config = dict(
    num_hidden_layers=22,
    hidden_size=224,
    num_key_value_heads=1,
    vocab_size=8192,
    norm='rmsnorm',
    norm_place='pre',
    rope_fraction=1.0,
    attn_scale=0.177,
    parallel_block=False,
    init_std_qkv=0.0334,
    learning_rate=0.00139,
    decay_shape='linear',
    z_loss=0.0001,
)
Each number is 128 + 32 x the weight over its row's rms, rounded and kept within 0 to 255. Layers, rows and columns count from 0. The size above them is the row's rms in percent of the matrix's.

# layer 11 attention query, 448x224, rms 0.0778, rows 411-447, columns 96-127
size [105  90  99  88 104  71  69  81  74  77  73  80  75  84  86  84  93  87  99 121  84  88  93  88  98  90  94 105  92 110 108  92  96  88  99 100 100]
[[111 172 118 126 190  89 118 158 106  81 122  65 156 160 126 188 169 111 120 179 142 126 126 107 108 100 116 117  78 102  78 160]
 [162 134 164 116 151 167 169 102 201 147 116 168 158 147 149 110 130 155 168 124 101 130 146 119 120 135 110  82 140 133 137 147]
 [127 159 153  99 130  91 128 126 169 102 110 110 157 157 153 153 119 105 186 166 122 131 148  78 105 142  36 118 157 109 184 136]
 [135 130 131 100 150 142 124 145  76 150 111  69  95 155 179 150 114 136  77 131 132 106 111 128 138 145 128 139 111 164 204  87]
 [124  75 164 114 148  91 114 132 110 143 127 167 118  99 103 168 110 142 149 129 124  77 153 134 176 149 149 120 155 149 110 134]
 [ 77 140 118 167  98 192 210 174 144 138  94 162 174 127 121 132 100  84 152 161 131 127 140  89 206 130 215 137 108 139 124 197]
 [117 146 108  66  62 101 156  96 164 105 144 164  83 165 105 114 144 127 134 126 132 124 122 138 165 207  74 165 157 108  99 152]
 [151 166 168 135  69 139  88 153 150 137 132 143 112 101 185 139 109  57 183 162 126 123  64  80  94 146 136 116 112  59 144 143]
 [118  98 145 128 106 158 177 114 100 148 113 131 148 157  94 147 135 139 128 166 131 114  58  96 196 105  72 105 112 117 117 124]
 [192 164 141  90 141 116 155  70  99 104 152 120 108 139 113 111 162 139  91 125 120 151 182 165  69 178 105  87 150 144 148 151]
 [176  97 119 114 156  74 140  97  76 116 178 148 125 119 147 147 150 117  53 118 130 128 168 174  91 159  85 110  79 155 187 148]
 [153 159 142 121 150 125 132  57 116  64 143 166 116 132 176 142 128 142 124 123  90 139 120 152  74 171 152 130 185 156 138  94]
 [174 118 110 125 202 111 152  99  81  89 197 167 203 110 148 133 161 122 131 150 113 152  73 130 150 120 141 131 134 134 109 131]
 [144 122  92  92  72 120 108 154 108 136 115 133 132 147 147  95 114 104 146 132 148 113  87  89 180 138 106 150  87  78  97 104]
 [120  82 119  96  95  86 122 166 160 213 111 113  99 148 142 132 155  89 176 171 166 130 121  84 174 138 116 166  87 171 136  58]
 [146  87 179  98 103 128 137 156 122 189 107 134  87 166 157 137 160 108 130 167 142 126 148 150 124 157 119 166  85 195 178  45]
 [162 111 147  88 127 118 130  60 106  69 148 143 138 133 119 134 102 171  47  62  98  96 135 192 104 140 150  98 131 209 147 126]
 [143 168 127  95 155 176 107 105 130 108  79 136 185 134 109 133 161 149 146 100 139  85  56 157 142 161 163 123 127 105  45  91]
 [140 144 111  96 126 165 113 105 100 168 163 105 144 218 135 120 129 170 112 118  81 141  98 131  94 127 155 111 115 161 106  97]
 [151 117 132  60 128 167  95  86 166  79 132 108 130 142 143 107 132 201 137 136  98 144 110 184  64 174 151 109 127 135 127 131]
 [147 192  99 156  83 156 113 126  93 172 137  69 166 129 110 131 133 127 110  91 104 142 134 127 108 122  98 114 139 110  91 142]
 [100 195  68 166 192 136 104 139 114 130 133 104 149  80 131 105 100 119 124 106 193  62 142 118 209 130 138 141 172 121  33 159]
 [167 173 117 136 126 178  87 129 116  66 183  20 184 134 180  96 131 171 103  93 130 130 119 202 143 113 121 132 191  99 144 106]
 [106 130  74  69 114 167  67 116  75 123  83 104 180  96 100 110 128 102 142 128 159 115 145  95 165 117 100 143 134 127 137 110]
 [155 123 133  77 113 159 133 126 163 121 106 145 191 128 107 151 122 165 163 143  97  93 113  81 140  86 133 108 157 115  95 143]
 [120  98 141 184 179 115 131 107 182 129 195 126  87 118 149  99 112 160 145 149 131 160  96 162 131 140 103 105 128 142  81 150]
 [153 191  64 145 100 189  88 100  97 166 148 100 117 184 156 132 119  86 129 120 146 142 144 138 129  91 134 157 186 118 138 187]
 [112 151 104 136  78 155 130 110 144 184 135 125 159 151 131 114 118 112  65 133 141  81 113  96 119 137 148 112 169 112  98 203]
 [166 151 152 149  98 182  76 152  31  91  99 143 166 169 148 126 111 127 102 118 112 132 128 130 122 134 163 108 118  90 177 146]
 [136 164  96 122  79 154 116 159 100 119 119 170 160 191 175 108 113 165 113 115  87 109 139 164 164 159 107 142 137  90 197 124]
 [118 123  50 102 168 134  87 128 117 113 136 122 123  91 117 110  82  98 127 122 172 158 154 115 148 120 150 135 137 152  62 151]
 [155 102 155 118 142  93 129 153 177 171 110  64 119  59 134 134 133 155 141 145 148  70 152  91 153 112 126 132 159 141 157  64]
 [ 98 150  62  99 139 164 105 113  93 113 134 171  30 136 104  66 124 126 147 142 132  74 183 117 196 136 161 167 101 104 101  75]
 [152 149  79 120 101 172  79 113 125 129  86 112 212 117 109 143 142 157 163 108  59 132  91 171  95 125 139 134 119 142  94 143]
 [132 150  89 110  80 169 102  99 100 179  71 136 159 199 111 115 125 152 136 102  64 125 147 166  86 135 141 165 132 141 171 120]
 [147  75 151  61 150 154 139 176 100 125  95 186  93 163 175 155 143  88 106 194 110 131 116 118 173 158  95 158  98 108 208  96]
 [ 99 114  94 135 144 109  99 131  99  88 121 189  73 141 132 144 100  52 134 132 152 145  96 118 146  91 146 117 156 106  67 202]]